From a checkpoint of a small transformer trained on Wikipedia: 6 heads of 32 (1 for keys and values), LayerNorm before each block.
Each number is 128 + 32 x the weight over its row's rms, rounded and kept within 0 to 255. Layers, rows and columns count from 0. Numbers have three digits each. The size before them is the row's rms in percent of the matrix's.

# down: layer 3 MLP down (transposed), 1536x192, rms 0.0843, rows 1122-1221, columns 128-191
# up: layer 3 MLP up, 1536x192, rms 0.0944, rows 1123-1222, columns 128-191
down1122 100:083086092110137129161069126096144066142097132152161143176104140212110110156126152108084079138147106107103086143098163203097190113108190157142108108158141174152130135126108172162136149161069158
up1123 106:176153166149158136082163133133064114076167100155109094110210114114132165152166074112111133083092106120172096115075142176110148153112111130085125122120160105137108178130106145100144118128133111
down1123 103:090163157119128104154126089128081127164147124125104110113177147148094142157127027173144084131096095124138102085078138157141157102137131129188137175093182096129146137140086128119164165071118086
up1124 092:141114111129168169161134168077105107090102145063148116086164095110145154094158114209118187166090178109199094108086108147128160088065135105081128130092100130139161224153147138139147061079203148
down1124 073:132064149147093055170150157139203106096177133201101137204108150112142116166119087065105063130172110114104126124161128132108132162166160161137101092122128087151141146071154124163196126141140139
up1125 105:116176156149163099174078119132092112100153090121176146125102080130140118124149124187082159135136124144149169116131148182128018091122138151151150123070087124069070121134097096164136181143171149
down1125 092:081124113129144088126120137098128129112142127130181139086114152154160104118131116122138136070130154098055122120109115137108109177123102074125128148140144125096116149117114066088106084079088160
up1126 113:178189179156136157121123120159097132095105093090133164131134101129132120115102135102109180111125133172137090118057113138186077109111155164117145066110221169087120156149142132123144110198152095
down1126 122:146212137168155130137108122083124142070125073120138156143140118215167167093144123126122108102161145122086057166080077149131107141175125149074095099118146110130108094101092155135091148171128154
up1127 097:149106174148142143090082099127073100027122082135157141118133166098197172115095131131130110138082153139135134134159139157157118082133100134066121135105129126153127132123099117178220166184183111
down1127 089:110114156131116156147141088113155123170137166109092135124092149053116139119141150112095132152164126057108111071095164204131089144078131204152175098099159136143110134118141091159144119135121171
up1128 098:086119158114133138111151178205055098111157193108146153187168113085092105113110117130109158125138110068155143152168157118177153106148100099117172154101156155096146134075131153120110076106119187
down1128 092:079139094077096107197175143165181083120069129087143106102114136110101127117174148092104150087162188088120117135165143021093135129143158148138151095182171161151091152131123168079159106090080104
up1129 104:101145128134135170096149148153121160178156188092128151133153117139110130153086138176154144145182101131110135177172092122129083044188114159100145092060178134137054094132110115133098128163127107
down1129 097:085128126096122141058148140085149135122147125152114061144106118196174138188194051120069183093124144170114127090124153137131122145099133195137114183157090142138133152122131115103145104060114186
up1130 088:092106132163141187086164121086166131118131139118104201139127111133154172150135145171162137041122163159181092112086134158090110154121142074137128142100106105169139083142166113129120180120149160
down1130 080:081182162112177135127120085097143123151142165098136139132039161069171149165111149103138161148108156093113114115091162191081126163117153109121151119137046078101167115074125099115137147136114114
up1131 103:140142139123163154159124146135120068104146114124123129135109139059080085111142145218084122115154147163157144115152134135107100086117124143150208148109123072144063178147108135135141135161177102
down1131 089:192141095147098116105104133074053151221139133057122128112103075145122138127173172090151091127109204091100214118147116113165143136096187155056083123118141124146136069087149179134144087135086149
up1132 096:120106113094154094157122096140121117149145092054122131092105110162196123167185075178177139110131206153126107147078087149103099132149139133177138150155150124125114123124191093134099167139067159
down1132 113:146088085126135121131131091120164152150117154125056187104112111152132171114167108123112176105160125095114124135096055089141113163084191132041128135095130123146086114111186139159089136145097137
up1133 108:135144150138136130094148125158097143146116126088074139161135144101128067153181135160107141164142114110138117083072137108120121066190107106164181114155118178136090145126154170181118162095068216
down1133 097:099179119127152124170133101133118147125136094100130154168094145200125146104148123103119146138109136165147153100163088186129136151108117131133124155140141088138132103132065101108122107123087067
up1134 097:068155201125125112101124172161113171087146100131091128127160109158189108196119089152143155131139179082116114110092126162192081113122085169169137098182124109080112161110173132120150101200076174
down1134 089:132158134082099089204159121101142141103109115129085137148064125092138140150166114169123068081100115129148126119120157151146173132131139121091119135096075109175128135096132144099114123144178077
up1135 091:069105104084162101128104201132128151099101128149164110151109093151125116094128074094166148161163128068112139155128115162139152133110069129114140094149137167159114169072119120146178105114117083
down1135 087:131097139132151133172154193032101158141183108105106109139098109072115092121106130085142062127181079154077122169098086096121122154164171148120075092110093141142094168137102133126120174152145138
up1136 096:110082099063114164170113123137147096181076170091155147172112137148147133113137151103187182145095162175167164128126139150101133114126130102146101118075155095147051133129126165135121051092133125
down1136 079:116089128107137115142127138144169083164180096132107158067091135123221049125122153161193146087115083123139102149086168141102179106095092112137157156123141103092149115113169135125152080144089098
up1137 111:146125096151137156077121198135091137126089178095146116197079119153136143160060071099142196114101139122136139070089093137164083108124120148167191096148141146133132116119092159136119077183149148
down1137 126:141159127172085162112156125133109153151129190121152086133100147131142118159078108121121179127102096126106117088134142129113081136101147090084131119140147171157122121136045133169122104150170148
up1138 103:064111193133154162107134155170137109131081119144113183109179092115126083111156110145170145087135113193119198094104173158162093131139106153126144099148146158139089151101160083129161150089110133
down1138 120:155057134154129201102110145083171130100159148196131145128153154139130140122070119129166182077136120123145127116212144138079071145140158141118100087135120133086119092122133093122169089115106113
up1139 083:125108075198157142118109099156118104075151070033156084129139126145136127120063149102137132126136171112156118127136164169148145148078133095177160169188114151145154170184085156138174150148149092
down1139 081:087110113051110093133164184126127115185133068122111127117073123161112136126117122154103124110137077144150139172101098176095172189143183110093091190085116115167139114071114120137054060086131169
up1140 107:137174128146172160185086089173076099095182138062133161122168110089135175159143109184098139125133160150127164077083115103160115100106150148159104152147148153070155125183097124148175123099151132
down1140 105:109161134182111143119086112146141067115171096136071153137166107091111143145105117139147096150161128145103160136157073108089081151177133141138107173184149111139117120151111149157121177161116171
up1141 095:064121117111124157106086146119143145149046132117088152160079067170124148106129165155143155112102095134169114153151113131141096113162124101106162111142112102214129173114116074140114179095149102
down1141 091:181126122172125128132152115150091109120149176159149143128159181050151091167137127077175128140142092125119156107127149110136130118112117158132066134145127116058142118149135224077148045163104130
up1142 095:141149212124098162104153095163074103123091166114114222071152172133216120181170117129070135130129103158146149120123157120083085138176148120153113113071144114132105144153162128151123138110154130
down1142 094:112155137164100127090098124125101096166127116150112135119130137119220143190136118137077126064119137092139140121124131150146126165165173223103095120121130112080159125073180217189166165169185123
up1143 103:122132140081171136136139088163079119088145094127128153166197093139051176156132112081149127124161138190192127124151113141104115043084101087139145149106174106135119094104135067165115160108120106
down1143 113:157160074138081151126096108127141084154159079117089137101141106155140117162144112154106166105109130154131107097163143176116166132130138075101066181110139113058136165116121100174104144139121146
up1144 094:086109114110173077099060126129121158131082130110159161109107101140091145120145097138132128109181132186209150108041090153139109134169110107173154114149143109141114187144162150181151170085148115
down1144 105:128150118138203136109086171094121160139080135077183167144134103094132102142138094132160188070120152142194077117107073137146112143118109114092140160128171083133130103114145142141137092110158112
up1145 106:161133082155158068146094112146171077120130137102144087129080128146132157137143075153118141069120161131147103119041192142178076141167087179126166133152146089075059105131132105135125140094165127
down1145 085:152093111141127144162111096107104130110149116043105152109189134126123166153072146155125064028156130173172137103170112134109149143119091178103124199073153131114170150104154169085174141188145100
up1146 100:106176185110188105130120044126123119142124079073180152143117117085189068105155095096100131123105173148142167088144156139097074113136135126174100107149140120164155119109127127158165105071157145
down1146 101:087105090113195099053132087178142152155144105107150070135095163077123092121140165103123091108090074135108191125109128135155042142114170118181131127138099122105121167125191158211126197116164187
up1147 089:138124158108158098131101142097088089164145159096104120171105207157165129129102119117138173137090125065172150145122128170101137101140137143087112091114204122158080118112120081154151094098117119
down1147 101:163143160089171132137092133139120151161129146114056145188101182122160094132129161070178167181103151080140121148136076094125100105130194151115099116127193116095078092076112086169159110116153117
up1148 104:115119122100099137115133184153142095148131130116168134094123128155159099125119141076122169151138206113158108159127179152136151138159140149124178156163110153112105174122156176150144138139168131
down1148 100:113121115116082130169107216163116129116184115058127193139164163133126087138162112128111152174148047090132153186074140065115128177084098108136121105151128127139118107158117138167114103088153104
up1149 105:152149148078143123128121085148045103141059134072101129150107140131117101155084118163176129087128161113148118044103172147135093168159069142179110147130107120099164088131130137141138107111064189
down1149 100:121125148165130064193169087098097073137109147085143103110117174137055093129111164058161158123072115108125133085105162128107123181101149126126123160160099067123165155143169121120157119102066159
up1150 101:113145136157112165094089137169110081133076088102126168085201144093170139129131153200160140150129106096108138114091101134129131119111157146129098147203117123095171186130138118130150101137121169
down1150 110:135129187187149147065170155165150073131110136069185110117162126130118129155143116112121170058172106104144105145135100095151103131121137098081105085154109136128041152130115119156064090132089135
up1151 104:094147148052200204129075121160074166041139127050120126154159171126128107138116153147119155138117177161172136107126140145083125127111112090136106171116177168140129100116192108182096111145127117
down1151 115:148150180093189084152085151133120114102122132088089138148208166112131106176164097096109069138160181088110179035151132189143158100082116119155167111157172164140155154128152111153178100151142109
up1152 087:139089108114236095141101180124126111151086110084092211117149105165155103092131129117157209113146137163126103098154038177164138072163111102172142171174122158144114153130140073125134166128111135
down1152 098:123101170098238100186122098137119106138136103098090191076174125146127127136161090106152201110142142124124122077101104113109133142166135147141173096172121072142072098132132106175134105107093120
up1153 107:103142081074208171171137105116025077060135115056119129118170112097136166137136167151142160101088193121157163119128105160144139049122117142140156150102114122168148130164149159161102059143162093
down1153 101:132111173079148131127154135129134127084115165113109089170164073158085131123160159120130151173089122136116126103153123101186162147140104137130165147071123095103045125195075146099138178151092051
up1154 104:089130143089139129072130101136093140098121112027162136150089099125140148141108154156135121101129119194165204126057072168112164157127094132187123113106156075125117128063103107253135111138151079
down1154 114:115161170102115111169157092071121156141142119074160110157108128129104128177097121148094121163052098166170186216077085114156177111166101134126113100151127053115086118096072080150135082075145132
up1155 103:099075158175177146147144111162076106068155173161135162147188095155131140120095112115122157124127130104118154064159075193183139139123130172115118130114163117133145121160133137177178107149102095
down1155 100:160131101138088113115116161107124117177122130142155099130127177092161115141205133163166129129102131100178118106095145126113111154117140080103179118134057105094089150109117097123105144114172158
up1156 090:140132149113187166164120105152147149123053132130168161106147125132149098106130129107159124159216137170152139066140138146155141162107073110197166076108118134131108089124102092149131195142148148
down1156 097:098091116131146107107125124116112188125101163133119134128053148186135164155137178132144128151158124116104158136172116113144111181106070137076107135166117144127123160094165176148133153122110152
up1157 093:047125169104112123135118114156136099108172180155148202128187152108091162123142071111121107098149122139113163165106184101145085149144111120139126124128198113161117126095162088151110157115155153
down1157 088:085197162149223097092081124108107119117129177063168172121142135172092150144051108134152110105133119155095097159160122100102167148162116146122082153125148145159093105077144101142107151070080110
up1158 085:114185148098194128092083108163064079051141066178113167183116051085071182163089066129112143105080157167136196115131163117120085148110117124105109166166148119118130159114165138153197116136094111
down1158 081:102121125128132164123136133160127115090117110169101157138135162125115180139094109151177129068059112145130138126142131024102131163173111104121113087158123131113124120136089182081168174076057140
up1159 096:122131075090142126108082134158141123145059074138178136109146096174137165114175151077133178089137131177134181112102114132086176074125173152123134094118114051117109132201177048208115105101106079
down1159 087:111088084124131154110121085136146171197137150133089191096132193159149147142103144123140134159157142111152166123101134129085117144181055115060105150123109133194134158145158120096060078107117106
up1160 120:116138084099127087087124139161156075070137136116120087147148135125073124119139133059181162140169136129136171142118140174192148105096132097189138110160187147162061119087145111144125148096137101
down1160 137:228086122146122163098166173181152038098125152108081093180080098135133104153121154054139129166128137114141154188122106188123093120113119079200157126130170126149098127112159109123124084143133103
up1161 102:105118080140174120072109149129114134093130152152170171173133077128157178145097148087138162100095107118183158080129164124152117097118121139121141155137147082147157149083144110146143090073107053
down1161 101:107127119122155128082139158136131135089091138143139137078105134155103174110116173121106154103076119134166074089137120105200080125142099163142104158163201105126152166122106111168160145113129105
up1162 100:116175136091137093116112161153093083111097180100137118195109117183159171067130157111169135091103104094152146119163113131111092131166098108141155134176144093149113066153120166113153140178118111
down1162 099:160125169150185100112109122102202133122172121170156115131167129162101118156177177144134112090130204085118061109165119126145135127157134130109152128094144182118193082152070062144090097111157177
up1163 104:143158112135157075090084108150117135139084118156116145095144123098175123121120113174093131111092189104144190184105111167116112138178111156088084123115144158119162114093121156129212114128149174
down1163 093:113098130145133059116130162103128116210143093126129155112162094126137054150201041115116106146136122141183151067152100116119141090142117151143071156071102117157147089146127111137177082115095155
up1164 096:151157149137128168056145103127138112144141131118172147092158146094105143145183155147148128039101106137141107115119168140119159125116156099122094099173140113126158198106141123150089126117137143
down1164 091:124151130145092156146172178019097146141150095083130079167073138076162191162118129139178059146103091164114112090122139169167099086090129138144117126083148172143086179133133109153129153184086130
up1165 102:133130133078172132104085168136123152128087152138126175116177128195155149130131131096119107111182163113163129147152109142192106105143104133138137073144122066150122177079090142125101182146134144
down1165 090:186137139131112122207166180125118155055154119163173157114098133117095132085125151103116153146166074146167116130164146073132120122079089133115120120117149180163198105107051134126061176125137137
up1166 096:129130122151189120158144131119140159057034111089120149109114115129068167122142161144113170088122169097165172040166140161107081161119170165133115093112112088134133070108128121179131082157152096
down1166 083:099132154171108088152085148131167094183156093109183131071182175092131115096060082159116123126128158167086107165108148059144142092131121191163148136139117158156103084178119107157092075092105143
up1167 109:044151078101105132132055188107094136103094114108121129109180165126131107187193152112103120148153141136140146149136105147130130101171094094178195160100146145137128103175182147152197097094155200
down1167 105:153141161105107127141160058115083165148176137137138123130084148123107066084173150121112097090142165084103146181132114138110095078126125036118187183140115159084137123120127129044113194124133095
up1168 115:138156102162128182093077121107104081114122086071149165148124162131078160107152139116187134160127149159115156129131166151206141109186167171102136097133131114136128118184124138111133117141141130
down1168 145:131129109126154120142146036095128115121145148131112092135079106095163099150126132070161096129135130164122169117105130118144117078133205141130138108131170128084129156105062107176125165180170175
up1169 086:135141105101134136157135140144053192077171160091225142156133046119162142126129115152126182130121117166209173148054075149086103149135098169193108157125169096082130143110133079143100162145158095
down1169 104:136140143103162138150103157115065151149127174062176144106112098095124128125131096152137191136102157127193125148121111122149083098114131114165153129182160119151108141087150122170101118135109087
up1170 098:109131094113131146070128124123156152133134180100153152159122110134157134153152100123148138090117126106141143153095120170103107070223099128162151141062139138132100152102231046190115128121115127
down1170 093:119166095113120107157177145222105084127093117162102161061151078143107191111102093112120100178102172157098129106155132098151131119169118145165171136147169105116148112118082137128135148173105105
up1171 099:095113117172178173131092105249171120130098139111124164129174122192083133219147147161172219111160165079111115088077059137134171138148118114147161096194132114122103130148168024166115117139089147
down1171 088:135117178143080132163166105127152155132088143192101097122152090104174176166132103158140058127088173105157155148127141132169127105099091136138109144165116116173195144122131167120113153209165147
up1172 084:119166105073147123174125165117134079130073165115117129083187120185126140138146106140157192103118159092179138099116139158140163127118098102096180158127170085159163137125128093201175129055105135
down1172 098:160111117099155153150161131153101114132074141086125157159153160155114101147165119136175175121104127133071051118075124128109144126160075140128133116178164060106146163091115162130152141062118143
up1173 102:082141101143114123135132171114105117115089176123132105137114164126120113096112153145143160024198178141110166084175150137188114158171109205111146120102131110117176092178128117108146118203136136
down1173 103:128121172175120135150117123151155157074115114123116114141080130125053138117108126078168069127174151117132152128149176141131129157135122090172153072082155139193072109117164095077185141144087126
up1174 094:103134119110095094126114191119097117076073167069128117114148164130150102075132156114136134142112200088172148145107138196134158130108100120145129117172165139150109102181178184133133102101101150
down1174 095:163113136133125172118099132114112123187096162101152080097099133088146101118139166074119167099121118085148164121144077185172070197120155079073129148167172116166136128116141140108107117140166143
up1175 100:074120138162133092135102108155075091100112057097070106188115135133120090168183101140084107126087129120089160154176103179152095091120130101189107117127099081130155150162149197161179090169148152
down1175 099:117143109136070127154130104119073122134114152134117120104078139137179074111216101174120080133122096104172120090130161085118071163128111094132108154135179110127136151097077137126144201134153142
up1176 105:070180148109129124141111143158135176105083132087094180132117130137137132135144133137078197136172098159117149085105072136093110044128106116097168132142119090116090163087117129159097159181159204
down1176 102:161117155163206096137096101149130077106166106162120095159160101143153134110128107123110148117074191142102150196151134160149114163103145127093102124179063163131080133144085094171177085085109150
up1177 100:085148105112099098086103082197112139127090138102136079221123147159121142126184133099163117146141104085187091157142145233160109147125053102180143141121151164077087115144141151126155118104169145
down1177 093:164173129215149138148118144130141107141076131132159113127104119147150129151164092123086110134143144192069145131098137122094160105107210067135131152126070094090127089106083125126083129076102098
up1178 093:093151144065168090126144140158071103149063161149147126074094144143115117137125098156114190116115189134158116107084080170105157130169084128137087146161180132157157053094112128200098080111114143
down1178 117:183148132129107092133122169103096127162084171189119154104145122123146109177133107164159137118035121172096092136104055167096131129154133127123147076162166072098117106113172161148116134081164146
up1179 100:111105132134140169079091188156100089130115115111155135141126115153116129136099065157199155134136087137147154165136060178174133087163181126163132115124190057117096128117094152148138136137123138
down1179 106:136113142092134126136128110137130053170078164156138150105090109128108204143069098092193169117171147065130128165112098155147166154160168124143145083150111193117090132106122098107168196150143104
up1180 103:113156170194159142158098093164119063142166165106137132122104128132103079218128152087127132150202105145098153086127118128140159161127131109182127147094111174101125158118121135154144159155087158
down1180 092:081159100138113149125112167166155151193141126147124173113123108048129188083175097176127079143137133146111089151113150081080058110167142155135138143095118125122120122170157187159159179127083072
up1181 109:168187184085121131156135137147116092101102158115146183150140096097122079123152138063099180062110166137133188136143151153100123073062143140156156115107185116146098101081132131159113101163142101
down1181 104:137152088101113132129069132169080033111095146135114188166108131146085115155174096152091079100096196120099080130147151109139090087136170141119120120150174155172076106153086111130137111159137120
up1182 092:126190132083162142144094143110116137131048175102131169106158147136101122122172143090124136094114183114128177079091138173204140114143104132172106126108123133150114100131121151152180128076149160
down1182 126:103146121109167097109090107107128136075115122151087128188154192128106124124122162069165167090113172097070098128133092104124121129142168103104117109151120088093105125146161111170137136095180133
up1183 100:109142121097125096110112171089139077118176134123112143084110084107145158179138135151173150088134111155184117115076124124163167053143101087126128170118141100183121168080147142179096153123190128
down1183 093:111130157154190092109106099155127159091124201120173098149115102109120118091161151147103111099129165081138170080128124199100122184144172135124147109105122047130136080090075093108190120163081110
up1184 094:144150106135153143111119133150134136087140188136136118091114160167062149135089104162132144124140064160158131147193051131124066093179131081094096124102156096115110111069105096165158089103142173
down1184 092:149135176148188117094140138081110124193104107067113170142208086087171163171173171096184100139104139084071095054093168083159153093134135127128121110168150137106083091149152123102120108137122128
up1185 095:157133142086135131070100123134149123092100113150118172143182174197107109196174107142161126104166126103119203150112099131182148141095090139100101096114164119158096143098164151150143173131114108
down1185 073:143171117185137114152130098138109130133174145106191114137116127125119102083089161141108195146113158112128091164134098154171204050110171134156102137114190094079124158102111084115087148139133115
up1186 080:116158162146145093112076122109120151128119126113133131095137167156146135146096117100174164062127135116152135065113083134095166112179164146145168085207108150136145164093123107149147086070104128
down1186 095:108126150128134120109107148132132150108137139108140196119139165124134155151113101143217164067146132088148093096109092117135144114140131108140179112165175103129143141112128089181094112087125091
up1187 117:168129172123167183097017129207122151148121107115118158131092102158104108103063156134144103092115157154137096108167115125201086106101131149132104104148138142119112121124140150172123107126146115
down1187 122:120099131167149178170125086162108111117126100126102158045092136139071130111039186133080084087119112116155092125128084095122140100154127147153112172161156135158104105143131152151083148054167142
up1188 115:104097089103097101141131106113120131133111113092179143134133108080152175136148143127122163080136126119112162154109115181144079118178109192094177100184131101138105100074139104200146144087191098
down1188 142:097123130173127159169186137166135155143083160137185159114145109085113120175188153141120073145087167089084198118113104150157074127126165187116155133211176101184128092091060112177103076085141184
up1189 091:113155118058123105158129173142113119141072113136102148104200124106158144152155059102134201112088120140179145119098150171146148107152089140073115139208125123133085174125186100153170123077108121
down1189 098:124123108052163155128073151093157117157107115113110154173172111163170133137156115126168210107102115133144097113114141099090112128091113148123147108155152113096111135122120095157201118104099134
up1190 108:120085119128149091135126199128089108083111122140142089131197155115169151110095141115163140146201115125178176120159159161139142128113110132093139126141184085174098131053112107114111134108204104
down1190 103:155107134102074099135126129123096121115080211124138175116138147134143073162149156127168123111139147091112156143141126104073162164099114083168181083191147156210124124113144107096084088086140143
up1191 094:105093069130117133132118121153073111119094090086117124174145186128092157180217106088161154145135106166117138131141143145105153120158099111142143116073187136162117109127110146161151050149171163
down1191 083:113089127141094141113115112130166081145149126126132152104111087140054154154094091161120142121138147096123164131121145209119148109141123094072142154117131079112165075184101170100158126109147035
up1192 107:124150119109149107123046170171124093112118093114193087114197195129081094139083102069097152141126106115150138150108102148124089109124106145191141139138150145090115156203121123135166179147176131
down1192 090:170172102066127162141147181153158116118156123132156147067106138076100097174129107077116133082123171141080052133154182164126133097094080164093098140141149158136090154161141135116146131177127139
up1193 099:118113090162115203067100171156106166165124132082191094157110188125104104130165040131085132145104126174149111092135103178138076161074125098098147144102109112108084162110118073153156125160107115
down1193 083:109186111139093102136139091135127159150105140084071168086128103157143151108114129116073121146116066135135082173061096149149069068111120170080073159168072105172117187166134113114165139111148110
up1194 103:148159074134114150127119157131124073124118114114123088093110104091150192149140122133143172153179114161148180152080079166180104094101115178165171109121101101179093126151197121148138165075166078
down1194 113:095156098124144145163139158112117067120145159143137146121053163088129141145143124089158115126117142156133132115138107126112155120151136173186184121079105146141113131121125132145129224148139199
up1195 105:149146113145159176141139119175119051150153124087162121134103168195219131158179177180123153103088181128162128080140095151152065132124132095144189111093125121119089083118096077124110155114190169
down1195 102:133188149112103118114117158094168126155185148130071184144094173158145106104166181087149126153176124115066147161085106133133144098118158165135171109152077167113163140182106114132157152156148128
up1196 092:141128108181132095078140118173086152115196120125131129162113075074113184162129088158166144079119118108152111152093122135180112152098165156122103143190123092085138120073139083143113112162088105
down1196 090:182187115195137126168172126130147161099172185097150112140149097091165096159139120119218078121085170096109135085129117113116157079139074180153158048124125146186107099122083142124090122146122116
up1197 086:148188155090190154137116128086073110146150139093124233057168143096141104161152097150184174100180140168152117169092142140135062101175128166176182119142156124130129152130149120128146113114099109
down1197 096:130137143099210145169100157118058119111136106123103171077156159134173148157168125153123179143178140125106151113095126158137096101158126179125170115098131097112120102119149158168133149100121122
up1198 107:152117168102148119098125164154162131003072168139129136117134096139060096134156139119128172142123144147154126122124159132150103142151149159096138114072180119132114176136146108160106105145136094
down1198 103:097116117089140077137108174077141171113158191209151108090129133111091101179138124110191069163082140139126110131113196134129122131149119139121111143105127151107158163093150066138180124108091129
up1199 091:149168102141138140140127153078109114119080149051126188112150146120088145132133188140148179106123122186192164043163128116108133089075111083139191150111107144164073141103110110115172118147181173
down1199 085:101096131107069084122155161165147118104168085158189146143106111099148107119148113051155146112166192097160132139134159189144135103181137163163131098124162171113165108141159137107115131132136146
up1200 110:090133174128127154121083140153142134111174155143174210173094107154110061138142083082150141152134153146089128131129145147171098114176152139143177067124145135135082113151173184113133116145070130
down1200 096:140110116139124139097120107125118128101148114122162128173170150157126105104128130106155108110143155174153065214148150073116140159183110063113120110141129099152125100126111049172096108082121129
up1201 100:113108138109119210061147164131145105149106116121161165180167168091079096117193137146147148095105093079133130207093172127153164109107147119134126127168162158058126118123148189111112163095103129
down1201 113:156078139132110206111145128093122092169113030094111128189072174130130139159147141152112170106129064161022126135112163142111114154136132095162125136171136111132144141177101107099101104129082182
up1202 111:104173201111164198139100130110061090154139150128175185028099134143137151165113093133095204116187149154119143093134136112168098116163122143170151110061114114136072192128120107142155183113098145
down1202 114:149141100102185107043182131094140146138084143159185094106073150111175136128195092110137103152133142114060127145142140064158126158095109127160155168130095135151126138136115101102153054072129106
up1203 094:111121134112168072098148081123171124078165147162208109112093194151166145167170042143164168125175131179120144076089050152129079142151109129090167095150137113160077141133112080136143086191158092
down1203 081:083132156145125123111145104210119114141106151120131099138065124138126141116138144143087108123103202139158142087073175127111093118125118118179129123100094102080157140144158157147190171100107154
up1204 101:067175118098187106134090177136153100121132118165171093111207124133133137178141148112083100156133154144177141095140129150118069082130121213111185144140194189101078109134104111140160084109163122
down1204 109:079155112057156157204128078104141106125151068169175131202081159102077095167138126122132054137136139124172141083064156181147120084110157164095163093140137106118075155116124130126123130170146158
up1205 083:079126149177160113168039136065116095092145160116137142110137111147097133109138128068179131128149123096158083138115100139124112142186155113143144114096120125162101148143138075139142125090119163
down1205 090:143132138132101119204070123114119081125153092130129141100117151168127128149128115068171142136148108081136103146115084075129098164158124157111117117076133126119109112118130117169162122115118131
up1206 086:139132135134146093140150121165126147074128155126086213103165193160194142147137138097163158126192077097138129102073095142131122132142169161149134109124155127148143102111140074174065069106158093
down1206 089:141127136128161148165137145151120124107115146128074195100161161164174143132147114134199154118125115086152117091062065137146142112159132102125150124120121122103097120145174080215096104101149091
up1207 100:118132124174142122125112192209108147138105178161122114145181096138105069134114121120089158167191107099117156089137133112142119113101150212116209077180162154132109171133149144128162153156121173
down1207 092:190198157192164067144139099142089087096105141164113147075146134193068089064149176109084109105082143162135130132170134095134165171168124156077125042180178084169138093096101110081080130158143167
up1208 091:130197115168125122155118137150196166074095130122144097094157103122074111097074147130079142126130192117178164079104043170115099142143101182111129142167141062129147138092145089148140133101138112
down1208 080:093102081158089088128168122124116116098219188132177097156097140146129129125046101107152141126130152100151117108156094075126114147109144159170071118106159124152144117147148124149098091141182147
up1209 110:160196150151134110180093082135067109131149133098125148142107108085127113090110054119130148123120127146145180091109194171193097138128134123116130122065141104118094201119120143151103105168132115
down1209 117:115148101084169154147143091183194158127121105128114138156101134139171145116114152100138067116095091109088166147182194146175139107107185147119193126130144081080137148169097180071125177158127116
up1210 100:111108067119146101105110080101109154155112186053179109129104162179076094148136101116139113169181155130113120074144124175148150068138164137209157106132131155125142154094181108128127163172115086
down1210 089:120109142145143097150183135119121129141095088145141149158103152160110124156094125176162120153158190184119107177153195192134096039062107100132084111133183162125153144149125089058117167180056157
up1211 100:164110047089095175158130175141111101078066186060093132147077124170178135183148122106162148116146156093136121093099082127146138095130092146135136135126130105133147092169115160139122124143164136
down1211 100:137105084099104116107151092107077167153074165108096117093163142114039114063180103101116176108143114069132108152123179114071107132135088093129129128207108119166128148116115188072114153113087135
up1212 102:155136183082149129146139127156142103144141143107121098152107168190191093138162118179101126144149163209134088122126112178146159079151168183162112082167140160074069104130124120162086158101106087
down1212 096:110104113138108136141135169142134128190115176085132082071091067071142162107081175151153089097219167132120152165099161153124115096113158108080160086149145129100113195110075136175106143144105117
up1213 084:176138199063174086087146134138086100136125093173108185073118147131092131131102116133165128096222150174123122068044131142153146171106108164125134155199109146122153111090157123142140119110096111
down1213 083:117113169115241106130178121147085118129144100131114179088163142175090160126098090100162125104165134125162106114086134118121117120166090118092165155153097114115094108127152126192162130105127107
up1214 105:153141168114141160104073102121087065138163129138114180155095142095150138147142061134137124135143092106158115078119127117121067157201091142166131072112185080106120168136128166112162165151161179
down1214 094:111127094124092135058096092080157121114139141146120118172145082101178127080189172126110130097154172086091114123156200065100121135166150103125074139052127148108132092108118184215108150157170144
up1215 098:152159177109145159100161133168073147102127074106114163076118103123143148137112048119148114066107119182113113157157099129099167107158097165129113099149088123184134187161148162117159109158081152
down1215 085:115191140118085130112141115149102147174124132066180121133172136123139114153142180105101141147072130127117138156112201153173106148133149105203105138112118103091097093143095056112131096081183131
up1216 081:111147178087148107152147118132092103160143164087167215104178088113095157138154099107196153060154109147130119171073129172132104122218117156142152170157136124082149116098150099189141076123129117
down1216 087:152163157081156135188177149117144107165098098134117193080184141134121114103144087124155171103125091116149128172075129100145109096198105137163130137218146101128157104129183087169115090089133141
up1217 096:094185192106180147136144092064101088076142174113143169120179110183178146124158120104120192122100179178165141126142153168130048164129166145124151132088142203071134163108123161139155152188146141
down1217 120:117097101108131172176144098069107091133168129079165146110172146149158183157124050141107139158114105112157105082133149115115101131133107117133128127114058126080080155091136178136125116209183126
up1218 090:096166157067119141148112065144131153103151100153122186186131068076138152141125029096132120117159114163097156134060147125178092105196090141182120148176178108073153165155134126112198176109110162
down1218 078:170128118124129138148145096084125159136141145119140127170142100129090163146090118119121073121139106098150133109122105102125110123161185109163122116099109075114153144105075121110072217131132097
up1219 103:165108165138151119118080147144076088107152101098072142132154157127188148132101082113134127111141070189199094118120177103134122118132117164132152151131123146042099105120149152103164125133138189
down1219 088:135107113155132139100130124153121139092132168138171082157135143134087103148150111171069178141113211138144133120156146157095130138066150087081143113120134127146105122141117138078163088108148172
up1220 096:097159185158148174149126134194097148051141196119181157144140098138087133172129056103069186140136198115138126082146109139085101140129103123107122121164130138087077195178144090146198181118204152
down1220 091:144085141121148157125124150132156138091139123129171140114143160117137149061101123155086093073185155132147147139137160149137134161149131133150158139108131115101144068167122070151138178136120105
up1221 101:126191108105152127174135138120129160113083135132203099128146118087120153109123133091081167105126234119127156121058108163183150135158059137113115056157124034107110149115111071138161133078164092
down1221 116:073158095117144148108134142141126080153123094145158088113077173153111128096123115164138156192145163123101163121107117144132140147120163091151106095149097101130122080110134102122101157067196132
up1222 104:110134111169134182110121114171107165108111170062123149210077176174215132136129124176149137110136105130195115117136091153174061117111078179150106106182131153098131124134160144173102129116131167